Part of a small language model's weights.
Size: width 160, MLP 320 GeGLU, vocabulary 4096.
Architecture: RMSNorm before each block, rotary positions, no biases in attention or MLP, untied embeddings, normalized queries and keys, local attention windows, value embeddings, a smear gate, learned residual scales.
Training: 208M tokens, 8512 steps.
Each number is 500 + 40 x the weight over its row's rms, rounded and kept within 0 to 999. Layers, rows and columns count from 0. Numbers have three digits each. The size before them is the row's rms in percent of the matrix's.

# gate: layer 9 MLP gate, 320x160, rms 0.253, rows 119-147, columns 0-159
# up: layer 9 MLP up, 320x160, rms 0.279, rows 119-146, columns 0-159
# down: layer 9 MLP down (transposed), 320x160, rms 0.179, rows 119-146, columns 0-159
gate119 103:479540474461561441456488530552482464501443517472539530467543492563482546529515486516560432391539442493508510499508551568541519574508508404467519464519487507500520480489455410442525488501539503442426434482502509463491440519525548448484465492490519439437475501529587511533499471523425507498559478511474570449492465442411515540467523490487491448523551478468515460452455483498490503504487523617557482543523483532556397463503501493458554477526477512555552536510497472485471493492555485
up119 093:510493541438511598484564485453555538553401499456507506518490567453456467516475449527474507482498494495551532486494436623438490477500484490495440509534442536511429489467516485503451510480488554478524502592509491501482542481557486452393464523452455496480515517499509560511547474474501515501504485522501499485570416497466537506471447450421497502581517551513566406488456529537527508457457570476470460561508507498452518469520437505484536515496488466432530543441493558486559456509551482
down119 102:516564541506505525512530416533457551518468569505509465521425520535438523505554474466474443488538522429488525544532503523489482473526437556494510447437501500493512509525502508497474516496554441548466517506443448546448515529526564431458464530501449487461430547463499523448509440490457500472412420524539442508485537470460552455516366514582428443515506508472497457484475422474509496584443496446501527482521512496541513444527533491488568507492425500441541486513528514458526479494437543
gate120 099:506484444514488564475533492481545547485498518477455603565602495467440516546530514490498478478516519429500473445546508550487490528489513500521575464526538474525513426432508553506549498483502514523479479507523483570470491487519547499548506535595478554481445485523497479415524456546530390528520490497494609492429465471515522454449436470455540517526533530541511493487521471542539480474580529550544421470475462475506502450445539431446501563510466430537547565489515476488477554522527492
up120 097:513461507528541533520449496518503518573568434479502424517480599479498514459519569478541524463475397500581486516529508499432518537520470532475452454540515519514515440448432560459458444514528490527499495508526466475562478564513475429461483514422463489492496491497470490498539534469504465534530418480544462430526490453463498549367470577461515509575482562484439471426556486475498513518547448477529521510522473534471498494559459552460495519496479526496580541481510538503491439542479458
down120 100:536532518425498507566496527495495509503514469470468581462460506597563537426533524444486526530523582563499489550446472492517499588475490536490475505512550488505484444443474461541465529478480448451452466605446477444546545557458500472432538465451521514521576540465501507477492494533521524496473464576458477517539511471574491552468494526511463535456464550466532515511557554467423570463486519497544490572505528482536564560548538500499457542512482571438500459520421483495515485543516509
gate121 101:508516530559487524520483458438559528557459521391544494549482485569512594482500504504458536436471512453545548530469550522522600556588467530562574498506526516440524468485523530544421506498554464520562532545457544473529425561537500502532461487495506545494506513495529488532503461449444496520484426505432524466492537517450473570503523512529496418522619530512494514493527434498500466501474469565493509514509452488550510505519460451487518509517477412486476501441466476538453508485562461
up121 105:460466486459497509458489496537462481425543524518435569449497479511434540540513461466514529461467484424565522488589498485499534468597497501555586540508500490467532466463480486448442584573480509586529485444458555473492528545441488510510498522418507499419503421509517518481494438473509464534490474452475475486538527457511470605488508517499539503444479524520560482484482519478513513517528480455410485456520483499529515503497494474512473555475405469511476569573448460571450483490511577
down121 106:544497515419479548467535459508546446571560513496530512578540533433489540539475538516548544504458593474490468484452552500448454497493504505440488556513490562571487481549551510472454497511460499593490501423505508486534462570510515493558476490417563527539423503526464442531448529459508419492489485519427415525495536599500473449451514450508518513497510463502478497509505507523490493487448502489536563534512446461524479480417568448543567464472504487510501477492429495525455466429505516
gate122 098:572452496514449512499537513469525541536540530536509521430480566449555503468455514482443535512593537473500506465509531537485532454508464490486456522558493488487500467486506571558456514467484609516502545505486520532431472442484511513417449492491494553500483506541549539554453470576469467530516436479458534477531554426457435510517435472502478400495455549544500468439507457544532434452531544506544511551516577570466542488478489484521582558553549489507450449559495479469532484460501469
up122 102:534580469486525473545578479476491467490500500533612504466483529501502478511469522466518480514576460527516476468479545558542517497481529554477462549507505468504491556522530495489521537534464422529495454538551483557486469547578489514431506474467510474491575487459546476494473583502465431476513439452529481488400565556500517536524415518483500470506455433422494506522488532483513484525435442408468530525529506508551446484502514482521475481431495523469490522478568433572372486480442497
down122 103:436497545554450430487504460489496465564498512527441537523472483550522525546466530493471535504446546430496542517517474548482502481508559538463435441487462541520521539452461469506454479549551473545591478457471417429555485461477542440507481473517484526475511456500483492488500535528510444549586493463573504470531495586525570552447466481536489542497457473469555495501510550460478508514478410421471489489489458453564488549423523465590469462527450529518443471491487552446531521546440511
gate123 108:457519440481462531545582476446520473480441543559527588469461443475537515450495462431503587484475516512555476533459503490451457508512475531481552478450548481464441506473494505494517454554479446435508490472459452579489494561476511547600534495446561527464533538498454536538535474469511590490490447531461467474527567454469484549547509576507489534514410507536529534483511489520534401507471508502547481478509549498459489525468429489436437531582481499459540505483470534514456488526558505
up123 105:478569494486493450530523482449505557502494512449519521502443466525482488411545536518535452499526490439550528537512495521593445515539466477552514459578490464542440443563471516521530567528517521577548469468541489509491463519488487394535520562415483535406511470510529504435498501552507439455517474513487463527535455451521522544487501494502472405519526553494446528506484495452494525495481561470427534526481612500455500522557520493504534553486461496481504578473446457527464554545492578
down123 098:478541478459481466484470495560493529510398463484530489502530501495408463475487501442503469519498501477508549564508456531546549470611492439505536564458504416451472458511531511469506497528492522465487507411397502510499521511496532520567509541427502545488473518500475538541455541493491501584478443483517479550517500471517491397513585526433501492455411529608497455561517522470512497470517504547525534486557504509508446517462531491493575455494474528497432513501547549528469586466563494
gate124 097:502485427512502454490557575580560467452572497548504528482536523433505476534513516519565483455540505426409503520515387504496492528512566539508465551501488530417507429443584509506468561540475517524464496521468461531593451509462553503528435537448510473467493492472527555457538514529510426460421491524468476495441472530559505518536461482531479465473548562573502438488472531509513477467447474498560476493568497502485509540469430512548550487486479539516488472495502420438481480519508509
up124 105:472494471445499536522497521461483513469468485471524499501476518554557519470587603560466511456493560513528488449453535467590462492537546505559489560498473493525456491509492467500482479520451529534518445436455510449522426572539475467528531450542504413444500494462525540514465505455546510502597576458469537518483543485515478503584556523490448532474439453477517541504467394479574533503564503521480477520511519460459514482534538549500526591506463498528486450531460537566510471410488442
down124 100:552432508477465409485536549552443548565491542546518505458515467501559588490470530473528453561529545506487602429465514496535521507507480497481497523487552575455518455502468524528504547474476525503509434435508534454475379555541548442565487472532526412497539523495541504500421506524489493492486516574474574419524523544492453506518482534510535518507479507490480491515431493447498501500485486496525512514489478421446570470473511567434459546489472527472476439529501519611503505472508518
gate125 095:477486443468558468516526456436434484500512518440483515424581490548529575516484557536496452499530437499463556561563490534435488486506444521457448517483482484456566599437484537490456619573458450551569493479507514513514488532494480516473485562550490467512533502511558502480499478533518542503509517495493527544483476542542563479546480526510574523492535478509521547416434546490458520490523467474476546424584473479526588512509523528585511503550498472491528502543557526456464521537489463
up125 090:487465503487460517531485470533467451457524515566498533523522586497575500505545496540540500479475487527497532501518509472453451546520524525497570450576513476537499475509497545491469495494475523500479478539570484498492508505517539480578545530472530486486516493478548543518559527461475512460527569485470635498459555498484396480484450496507510429448366508475392488481492567480517455421504524480547616543524532461422560548462502562508498500507533533460571534470452506509462504480528488
down125 092:543499446476492516502577478470498486484442495556502509473552548398467477459545514554560511470483547420577511519484481510540497511545536492489489528506477432517447485436510586478565532354522500549488520464509503523491526469463489485445468491553516545525461467499462555483491543419497527496488478523525509501438486482564414480459445540471460451481523563559454519505472525504561533579488509523521520500458542505504492548439512563506448500445484372483491505462498523469473565476529453
gate126 104:499496475483459470566444467517540516433508553438527539477511442501565542505515449558537481528449495466559529462464472547511519525538511505456496460498467495459496426535539506551509541549529412520507482494511468476451505482412550494527443499514446511481540550422523520538448524509477548540512461513425496490493519490545501446516465593486535590453550543501569421435540449522545519492516565472454517472516520472447434428433510528433506513506476458443558531502463477540443461492454427
up126 105:469605494495488523497589609491524509465480498573567554480502514400453445500549531585467507540494513479509534485514478503560483505505540520524465485451524506593453503469499515475497525456551507475469450501472538545515508493522470439504531456502474450560481531568471484512436543482472498492417521424573451442481552459519537467460584489513485401457542468525455579493524501502503483527445424517514550514464506496554505496542468458455555473512431531512474461455504523502542552497469467
down126 109:445566554541470447504476527521491519492472487460621492451476461501475450541531498604514446515554517492439570562458509438469457560443471478455428516519503535506455502545377491450509510538520511533502415428494468456443486441505456443511470434488507491537502445499461502461536546470499511491440515498504526536567517510435507515534460513449460471442436500445528521548549553469494437501458482596497455485458498494498441488480474517524522533491486548488443503461548501465467537486469508
gate127 109:477504513504456498491558468520494534546458526563563503508455493482504495513491592451493492484459585434433409517505475493465590509528500508445515511458452547547486505510485468490473549506497559550459520520456497511541428492516520522549471468495472511435533491575490503453565468478486471422420450565480548480597502464527455498503614485527467501455545483492476500471533490437442453554501542480488494564564538445491460524482488526418505512448537524522507479502444418518516400474484490
up127 099:512490500482480503472462506476465459473534491509495491507478509548507582497471532517472556445503430534534558480517516455490491531510507553505464490510459493466511510498448471489544448510454468449561509557518560543478487541482479495577558458519540580551587556469462521523509464526560469555519587478446522514518641494409564479539499509522511532490483525556523511453459521556567485457588477555478525493506434507481540542495477447582516440431503449578457525542531534470515521535441456
down127 105:502475517465436494547471437443523565453498526427491481479469517523469488428530538503506509526508453571562568510460532508516500486495500541506517518444465419532490538491571532472502540489504476496524532555495517534456490544508501563512541583522511468398434487472554485511500513520511555533513487549523459477404520541446548506539442505490395485469460458507524610486520558563489598450480453570547514497461537512430494489520492478616526484517438514488456491522507489462480492540544495
gate128 099:507523412476420517500541535429527595480464448492605495457464530479417552470536446475524571541523519461520463514519534503496512430469517452524412433492527512491536468487448546469490477534520510479445447482528490534556492526536561547479479502466480616451496505477497499461463536565512535419533465517450504502486498545503509464544515528460551519506472529485518536542473526503567526497508533449500546466483518520468444426492552487538573514536507560498422608476443505528468492466521472
up128 105:460509462488540582484505559453493464556480503585512481512525483466474502500524594529521545574538535508586526485516486561443460516436488490518495488454541475490535520552504529552542630530568498489460513444485465540548447480454466530443509446490505435478489560513557529560491555528478536473541539510432513467492489539493458511453550482457566590479492477503448515493556487437477497577552500443478432529495496446433466532446497484484492437543423493519474495519526478502439479543536492
down128 102:480547500487491487474475475526477450530549529437465518429531503486471499448477580531485486523486451452470501507486503481456512587493509508451469490477476454534496505525470460507517576486493490447524459441388458419474476456538507468414557522577512493507499498471512551554480517535518457542506538431467487447438498493415505511523580463476449590463515486496530447480534498526559559444578453492538438495476510456509453521522523472485432452524404488519485389560527511553513488498556503
gate129 102:521493528533514523563442474476498555553463500482547456519444502495448502472522547463423540465508433499476442526577544504517485482479497513486523483512491518519496561479437531439525561555475551429526556413487461482508518430427561508501513502577468532473522453479488520444528536451469511582522399518517488524557446439457496487440494484453442469435516409456560429519508501515451534554458485516521471533499532497505491473503461467493491431420466574519486489608531472506498509496451495
up129 100:487514433527520446572503549501583512492535465488533444499471525439503536516528546468526508465522458488516376498537482493471517458528571556496549498523538459508468475531514526554463540429509560463547466552456524490484448545485509583416446441520485445480541544473495510469532510539476441508462538489468510491528467486507499558502553509555460482466500488500625506501461507442569616489482478456559500502542529534478458462496558468513453479485554536493553510552548529518410521473484562
down129 098:506555464491463465533491506505539509474505507450506508503529475468537527477458548511558416529522450524419475456531556456419474430477504412433474512512485440514475521491475467477613395482496567472485524449448487522551490483548510480500494537467476526545545452452447495528514434495465454583464451466473546487477503595514554463504540518491601518512514537503491487500536483518499556506502423442511527491483528454594479444410528511537512534425474556500480458507534509463522542481531517
gate130 103:481539490502471457498506515460509456521553569435495528510497466532528460433511464558508444504543507498532429473508486469446458525439511465497405546537490524489412472503546488502487554537546485572490523495508434477510451470487479504453523542428418493445539480528555513500489479566565400530463432548504444478443451439466520578406494490504415518533511544505512483556429567523517532462603475501488494489502501473471532475539533428514522501475522536482457567497534462489513478545542535
up130 112:567507536583491485449572509457562581470386431485502526469495481443426510516481510495455618510457519532463458565493517477492527583514501496591544483434509518508484526480475468536434441480560522511442523477505522469539505535512518435523464443525503476544503540538484497498506438480448576550498529421453569479538497522516515487564532479461498499504494515458487524485531445424554523478505512578587498486493487463538480495552493451518460487534534490489527442484482500523500548505450414
down130 107:501458536556437434535518455533541584475459396454473484456505512496439514437513511536487511516548546527563527507498576448581536580625441466498510515457499541443549501461512460513513475500460564532519475425488414512513517504529508499505458550510535419508520499555480481493568418527576493508489461496533525517511479500519539508541537547507507483504525499514540515504518523472535490465535496570476445560445456553514521486550529465468435448500506474583546482452524472558524484550448506
gate131 100:440577426576537527503504550489530493519475497579480487449496500462478429447511474499449500544509579496573530502537515502432487512514492511522467496503478516555525464497492486549564478581506491488493468430521533496504412487519473503412483483417532456487515518544521408519560479482444484359455516516469463521538482540519433574519540575503582572438480472536507494497500475504458520591458545543475517506482529436500490531449534513520525480496498565568484501479488497458500539492496539
up131 099:511434501523506529514529408475521461531495523515513537420434567517452493563542505518525448466500482518466528562547518557545485489485494539506546502471512543410548598506450497483530503506485499514516545500459537478546479533515471480544475539559479515487444555502499505424449566518501497510480443521569519437527506539513541473457534466560468536503478526416515518544465441478488500505483458490447490556504543577543567483591472515502498573499497396463476555502493525547492439620559515
down131 093:477464477484474512578496461517478539526487540469457491559594434475535526507504482502491425550541475503501552457554440536574500461491548523528516504436482451411539506470521498514464525600527543546498479548513492539428588514517472492496457510535528534457532498418537566508499398478525567475536532468536544451481518448524496497486519518527520518506424541520488432501519578464512492532482465428433536492527465502481476431517511491468511570438500589552520460556456482497432521465528531
gate132 099:475557563542506525507482467500463503565520547481422501526455526462489485553527492494479445502481555506553503495408549410489513520487525545469533460516411510508418503486483493540462520460526482510418514532456562471501511492494472536473491474488498500536458429485493509556452531536481461456543477519485507459465469505503522518491552532475509473573552565505574468507438472545532441483552531500566400509499488590515592460464533411495499496494483523424410516531491435512537505429586508
up132 090:420423514514551508474501529417544524496513412501529559469548456504507501435495485461529482525451519524442471547462553570506532495502514483477541514487453472510537494430426431496505538525520528448508494513473505530441396555514479563547515559548545535447586457524493504456547478500441542524503500493489477436519526525502552499492557458479407556487517529484512417574456463494482504456484525530499552442456464502501429522476486516580449577533515557511487490504534535594486504467501528
down132 095:502480503503561533536513481404559503547476456540513526510502542573460570529493436564494551480517488526510428581505559485450452514441513442512529472544491543565526540472396483482442482511537451613534490568470572557515586492550507478449506511506496556533517515509492539478536543456514517504428485418447539501551507525494521489556556477584492502473393468460509532519482494530487424523455504529485516490514516465527449520488507455489507530448449533489509487547508542485517518504431537
gate133 104:495565529501467483503551536532505502571509546445520485474478509500476556460462551494481413557550489422545474493504529523470511622469554514556482565528539468471469478535431526462447442511564544466487464491560530458462525526487500516457534512567504485498559538514550471479549515485521540472479510461570537492510503455516598533473485484535528552488509567531464545490581515566501571500423499583494438485558438487550517463541521464508462470533525563504488501477482541464552511546587541
up133 101:526558469538551487501537520506492502408496472494487486483581532552475438511490486513489550503524526490509492480539489498499383514542435529418545449498594516440540516566571578423487504472501437484475501490520441482472466589502493562497482524442523471513499528549511546501465497480472512470496545543502599419528470451518493484528478472531547440487489417470521515472487536499515466432509486521525511484532465540421471530525466483488461503435506470538576473463477493585533517469616491
down133 105:455511438506558447470481472519463482502485509501452521495534480559523482496520479546542524524567469506460538468479464495519468452519431517499543546464430531501502541556471483508481512518523524523459500504527439521541429560521544405515478522485554498543489468487429483542517487522491490527400525548538540506471433482546424449540473392581518507490449494478515501441475500529480528493507483561547507504547476508431450442436566449480515444443593448558499490458524450486543607459567514
gate134 095:486581484534484520417470448479442511452479472542527469491419457469522503608546508518505428465485549493520470488478546427528530495463540504534431528437455539547489532542505443536550539549538471525489503437529495519500486508602454488487483546479400537516516501484487566521544430492556494476527548538461471537519463523427464470521517456540435527434387588556539417484498497492467561536483517516457452495455557508483500473461490524499529532509443486504518448510498521536512463508507534
up134 093:526500488442510483475528509534511481534476535504510529476550544552449500459436534443510579575596563491518488558500492521477516535433498467441502500453549480538492501473465440493495481537485505567513572468467523487586472538453495451491510445473609484467485419455474500447468572500483497542416478516574531484463547462489526576531521479535530537547516534557540482527492470524478464504568474486516533517493471527493480509468502484550468426359572499507435460478471461539536522450464494
down134 090:490508482525417508541547475535534464457567524554478505526524487542406420505488468562491506527489498485499538529473578486409503514500429537484446437568487526491495534523539502557502556468482463507561516482533463432535481508477534499489536493519521460468467430513501497582515505454494450459430512465524555536508493457514502411500534447589529474542449535440448489460543560485541442486508439442512476431556500497483423508519518515489496476547484530482437408497520481450403498497443468
gate135 108:508504546579513514523507518433536416474548511464453493525521479487520486518513511527441505481508520538534486541454513571430482440480533533516538580517560573457419526541503511536468511436554549498450442527491530453527498457531547496486509499462447483483507530568487557490473487544448535467591545534505480529507453409503526505492522385464520517538483518450450474492529506524425498565553589526505372487490492520523451534497465457570550574492489525503516513519531481545506521456462534
up135 103:473558483497570488485465512521557382536542563495477477443558522522507480461511508425524501524457443553510421508545573540463542464515498516544467469553555500511520554439441489556538531509483455493509453498557486508511428536509520487484513530535475556493524474493533464469458430500478591516493447522506481489534560482566546545402527548431513452463458499496476543454506445469511519505532547481496494542479569457433550495438562591526528465515455505447526475443465561457459501520494489
down135 105:514498464463575523488545534500492451579532600547454507496535521501499529545548477519406510560552530533512480476543486472468484429486474494503517540519463634492537558570419457476502480518507468478508427519519487570502447472550541562468452494575438454495495563504536530542491541512446448504505444545566482500539486530514497477526524495419453581483526502506461458481484500495483458488458552455446528469549486521506568562534462481502504566475460568505549493457437509442485484520475517
gate136 109:557525466531489519533483548488489503531462401531478570468465494489528470479469455513471469586491563508578465489501503501435478545534548503522538506491495477485460414448517494484541515580567542474514551470532514462470561472526487438548527517508427491517561563445484500449535489542472505590552518495541562515489462474441560463517508498450536494489460514452432381550582499512422484446550443512496461495477463513498554536557499476566509507493512577519515448541505557542482507474472458
up136 104:439521443502446551510543513408497456479452626416494505520555529498459547481542544510492475555504433515566440464472529495504477506451561520522503479458578420501511465475468487429447533470522516521532482500493498508500455456506474509426472558449583482534520486477440456522515526487478515516504478492529411485522571511434496504482516447468447528575504448508495439463526528470608452527618459521488501479478495473456492498509497475529477536451529522492510552547486439496519548499551542
down136 105:546578527547559544467494506438521546416448548455549510465501497548407474535467501492484546487498443434486485478514506518484530487493531561456504460508567495503500496503454476487507558579537543485497445448487465522534479459494494518460465498560500420540504460451528460468555520574452461474470530455542487449418534517465448545479512474495451470523504526589455403522546469548541457517526491518456503467554468532480470555595537486496417498486493508578543481494529432461544533564502466
gate137 096:547531501533495490456527560456551538503478446553445508537538497519511544525520486501469442425473471520555495505521533420513513533593508432564447520445505547485518497415518618534502509501586454458496488466494475533524443572464528480503482540447444448495428513484458468490553570476454437464547464530497504591495558555497458554497479492522523437470603486524563534489489459501472468436535490514441548445523489475522536499441470489512452519483461485526469532527457511505482559486446500
up137 098:508507485503509511470488519488459463509556550489531476551473559418507489520471486498536550507508442523474543542508435650544467500469537522492510521553523512540474509545478468455514466557515495480479521597502537495430484489567517516583568477520544577520538540512474488471504491518486539484494524492512498494460401433426492471567550528493514513477531554518482415544457510452454482612490487398485476484489473495475551515520518463513454495406538524514500581473512490489440468470426533
down137 098:565546460483562495532483559533450388513520505518515515492513459468499425516469527468523466470494544472484541474493492531467492521396564526499544480531422421465434584520453528546587496499589544505496466474493547499437587506540484560449492497529500452534509483467546501489508525489525573503488428554564454482485459439533471494549507452581519478494532466512512512488519449474504545484478476448466515503491427513428506461500446563511419516472480566501513526470540515557466525459544545
gate138 105:522504552507525482377493501460522461555472512430484539472519430522529499514542544532506556485529470500536480498529455507466552528515560523452512462425431497526491491558442528468448483516521589423555507504495435558470497520491500479543436440485444505506516499543463531446520566520483433485411443495444478523505465531469515445556499461562480430541471439547503526523521510483471511520504520560452505516627478501475509505499505504613542540446500555447509591499536504485480501510499471
up138 101:489543563445517537603479550520502496506502453575535427511526450471478505429519503524520456588522486508461493551464498462513424487466517503506552467520505436589497570439467529525460558538486473478522466460440490418478431466506461473514527503494531499524513547448467521489478422493524529448417467587480562488568450542453494531558531480514479508462533457496439525573469497513466422521457493510459579450518515497429502500566507533447574534506444489547507511492501474493508453474484472
down138 100:511513443505535477466495431477536526519441524479593537479582513545515502519500467516442560487473587493460494526460555433513500503439463529519473532501486391466536480466435494447446467512453490520509515437455441544490529493543515455568397448448517482485429517520487539540468521581527436563502464539509525500519510549490520470580472506457478459475497470527582526541459575485476460472479460449530532463570528456486496518495537491491575457462513485480483499490516590550499418501509502
gate139 107:497495487584438467528463513488434413424441528506455525501509509499489498432480428457490528455471480472447454480457521472509528448488578570469459516494523520523453546559492540566534484558526507554555501486530555505492528484506452528491500517495517420546465488539462501556528491477455435476441508541505481541527537498522544469555474613514510407460484476547475561553453476482464466469487532516527541510507499493383461486520495519491507462529478586427466484481481426512432411483506474
up139 113:497485525501547428515511509478526480476491474477531530461500496524446492515464501522532640551595488507553468480520504502518524515478541483522469567490463471505539489429514487503523466451578493502475472511521528531569537482455453589588475460516474477498526537496510467508469502467541544496478543563476556551561529484429514442488493572558474514422516523508498444519531487445513550414494497441538434486383510479531455430425505556560427461473481550455530527456473504441503497485471525
down139 107:500415526535523523604526465519517474468515524508493538510486522569497463555502512531481527530474478542455498476455533512531464556444474454525498564529493558526429559484522486448489516502505469476503462413516537546479533474451446468555496495616522537521573553579534473484514533467451532483411509513540525503492546560477460429505481458536494421491511488499486475595469492515585459472511519518432501466532498474479516494444462461478460459520492490544553448486448488385581510483437475
gate140 107:522524489519449505504507501508406569464501545491466484488526560522516564464438576467464536462551618487454408489526447507459519497494521446535499524563559532510449566550448512554424557511526455559502520448512523438547485499471534467463554529503530457491526461492450461475558512516532498510578510533538410528512547432482534482503476474464477574495460535553550473517551464471601542530462532500466485483489504519502556548460497494550479526464448500536499571485499504549460456451538486
up140 105:484468607464484443471573486478596463505558438521508528488402472547516476453496533453474493534461460534497539510497435483484476539510567520495525514451456520439521512544465466506572472474512518548560534467452411570532546491416503560512520528552512464480507509523534485483541484501514456538485524436459515399513541486557467500441489524506523453461534446517510523450517601446470483546445456437527494474491515493528431508527531562530521469471498473477521525451420523458486527467450451
down140 103:561481541481451475465501460541536441477508471476479539540486520523538506446439482539513553483486373513551514526433489421566478620549471521493534478454405508478497545502486478538560533414417460550537497536511541482479543484420525503615553479478525430522466537462508529464523507505536505487492494454552445524540507433525507467501499482519475492504510484467535543499454528521531533514478497495449405465497526441494503474509452434577537464480505466498438491566458476472522512461526508
gate141 098:478520502468514496590538493529509561469534386468476507514471474462509525458505527539485473532453542461529579489443494476429533500507479512479463431552543522550510537564459505464518584497460550511481500515485513535543457497531446524600479519480485507457491509465557516535533438537462512586513489498466495478487483512505486450444479538576532554499454487484515560531552432529549533451465569515526418493498481589480548480492477476516449502560518499517623525476490530462423443432538457
up141 105:498511528426559485411385489483468469435454465488490547478430495555514504552466454419504513412501498511523465477517545491503516455481511555518504548506516524474578470450501547482509398509544487538504474487529527491505534496512457511440500475555487499496523518472484500510468584482517532441504547500511495572551481530485571478503518474492502479539509556509395473427513428488544490517561488496507485520510449481468493527465552546442499525503498549480418475613506541507592564586536513
down141 101:587470527453563466452471415409492455507419490535532514437520477477495440534488547484529451473522541513575453496473549499412493544488533511474411593491448443479504555477515496558504470512495494578495516499509534496454480505471502513488506485494499492553475501501557477511520485510492465562517493512548497512453516503530529545520508469502502523572514542442521586508508524470479426463510558497471432472482528489469450493439507494543424546460551477518527468571566596424428536468423505
gate142 097:584520506524474515537543543493541555542480450521594453535465499516561533543489517465534389550541467420490499454490525464491525493474456430509501503583487545485483493531438511471550482443507517432486503569455456504459491521569541582543471564460474473550499527480516514445486508566484485488512558527526470534408515473504534531509540484523481497424449496566505433483527459538520499447502472552524478435546627534522514416539522551467484478460485544506491494509487564484525511468535502
up142 105:479476480529465531520508477515508493426454559530431521463523478477480536447476502435538617463458544527505441488492454475431538449432570494529508535358483530497538459409524501531429521587508480473509544494449549535529539506443509490521505552488516449604544502535510513496487587495450512542521485495510490495456508522519465436404563496558445512548612465478482491501461532467489482528516478532507470515568497511518485489460456480536511504545530467466504498440475470498483486537503526
down142 098:455481491470524562488548516534528511481471508530532502488592541500474436483479553567555467431504453485524561441507463523478511519444523543456509477407444425495566482491504484524520558482523474542504415542521516564481502431520531486513523547534485496435472525504506450534423545504482465526470460493516473456472458532508387520537532441468499437518471495404455497495457489531525450466462561466457538554449449525459511558495531494519431519579514526491553534516581471551506479417472525
gate143 114:488593509583534481402450565459480519515523450454428513543484468453420520567485511544529460470568507540489483499535545491465538491489484477527432478527521538535475561517464488483442509497527511525489452573477498487485525538532504548515546487476505440549609503585531483564461508528468567482446459543466458442560527448499442552459508518557533526518553489486450495433429537515515468466520541492449485426481482481487512491442424532513468535491494495453448564498577529478496476476538515
up143 129:521596485558546513411464522515497507554512492431514563515506449540492494552472543503526476461553518534447477550493526462439498571521465515556421481484500496528474488525470548448416559519522526552497558558457546468403532511512515499498541501450521457522534520550544441523486428549462567466473443497500455456542561500488460529525475529544512455504515484526450464500422522536503487468514574541490538385477518497451438481416516525480517521534534522548492538470578549498455468514530515
down143 114:470498556483505453498475522486513460503529448489546476539392514502600590558511517505533486508488544532537468516468410542475460485501512555471548496483541521554525459424488497516481549448454489503434516590497491467537494474468467489470600540435520502574534502515509498458511489555507582535523522513523500552481543514494513461456541479445526558489452541486472452472398490491456457460529609453522416516470515452477527491511505474518445496542501448474585521525554469487485526447542554
gate144 102:526505461489472493536449500582486520516466551487489520478456479484490511447589503501425433493466579500542429556475502522504512515533505495459511514554501435452489507572472550393472494459519473465451534469499490482518493505408520547505449538527500517561513475546512495552591530486504544505506420527522509566543548553467523447527550455496456549549507488462421558521478507543490520558565491552485599502498401542459400496515457555476454502453476488467526514462495474505500501455472553
up144 095:507502492470469543558551497564541420492497500541451446474448461462510501466447482514524439617487566517514469558472476455479551469448437458461496550487510473483447524521559456461475529460453516432390520509436470477510495463454501470524517563467512507506485526498486521467571517458578530474474498451530513487509462513438500509541434434491484523509506445418464491530505467497506571533513422466525505496547426433499549516545481492547449448479438455441443511472459507444476506460574508
down144 099:456469513476472547491461494512435466575524538497503470525549395551470504535509515427462494498564504467526525548507460503486497423528551527492491486541476478496507568526527482449542526470538541513435509531435523419558471531480482489534423417545543449502507453511509516483516512516475546521547449557550521472580527565472600427455497495511495569492464527457457488503525492538440510531562476561422491536484489512501423586517543549532591521535514431556490542481515491551489505524469506
gate145 097:471508509547490560477436529462515475535456447485459508478552468493475564502527536489461487388502397561593458507470499460444483519523469516426509526480470532546519491501485506552504591454527491493466475518474473460478496467472465497484473502513487391482473426540560457534545515490427517506486460492491467586547516518459550479495536411541474513431505523507515587478488455570518539431508447497519550469553481525527505524443475528527527536498460466452549400539489529492477470519547571
up145 105:519473507531507496490502516517485588453475558577459505495538418574490482482477475487462526569468523512531506470462433529542510548534469463540415546496449555490528477555511427491519429414549528557491489469464451440489485513539517505467527496511536495579495464548574541505509533524489455504477480464498461503504543539446504434535522494498471445473473519442500496551467456556431555547521433489507538488552511552509470482471413441482514545532419572432558446542440576499537516473529509
down145 114:469474463429511504473501498528515492536579576475478541515436461446522539490530482562539535512470530486445516510545450533516458526505566478479495518515576476445520559495552506535516484463480594465515471539563521577510604481492541481569499459480535553520511491469495566532512530472544528457493515509500493413473507538561524504491549525472541533606434461442465428512530498439496489486508529512498516444435490504494571468529589498555435484437540542525451493473477508504478565507398485
gate146 099:540503542546505598467505530518469510470458480535552497496410540463461561520452422429473549498493453472495487560468580540484418487498460530549515461477522546533463557458556505521488546458398459466479522481439490473508498473546499466484498521489477453521486533404462513478431590437486421452523477475560528515480462454476488530534493491557502482541485447455457468531570452525455484465543520463463505493452551451477546490437497542403505502515431463444457494510524518498514509456524485
up146 105:506491499441483560553440470430489462490487456535508485483501465497451425465508499541510455486492553577451497555588496587505498465453542571522540520495482500524505487482493452464448516528612515501547441572507606458472508512505493478468471563505501569453538538522528505498484481500482474519445562500473479513545545547424487463459515531510564481505530516479487454482475550440486568507439496487569566592499476467446540451542462463510498493495495517515558516529581538516518506551483393
down146 102:496421515463486470465508505455560501488514569514544490464528567544545467527528535521460448532458578551517481452479429595427492540525519466485516483633484490427503496468457451521478472467485434553563507412470457489434495509437574469521496467498481462507519533457486492519551525473505477444458515493497473497506540431532456469488528441529462474465513461486499492555441532516584535475429505464561540500505537539509501486520480472459453503463551511485506514606457499488531495463442415
gate147 093:511478521449497526444507421543491437548530505528460511472507493485421568585570504492506556535548453486517525520454480505502465497573493507530530427612534566507391494546578490515502478405505512489515499455594527524523478525465496511483541544480526448446567519512465524531493489505549514457564513479520461469540378422441443570492579479452483513455502504478489499485508476492571549482505501540509559498534542545481482474459486515477468494439498572507541513513519495508504518472448504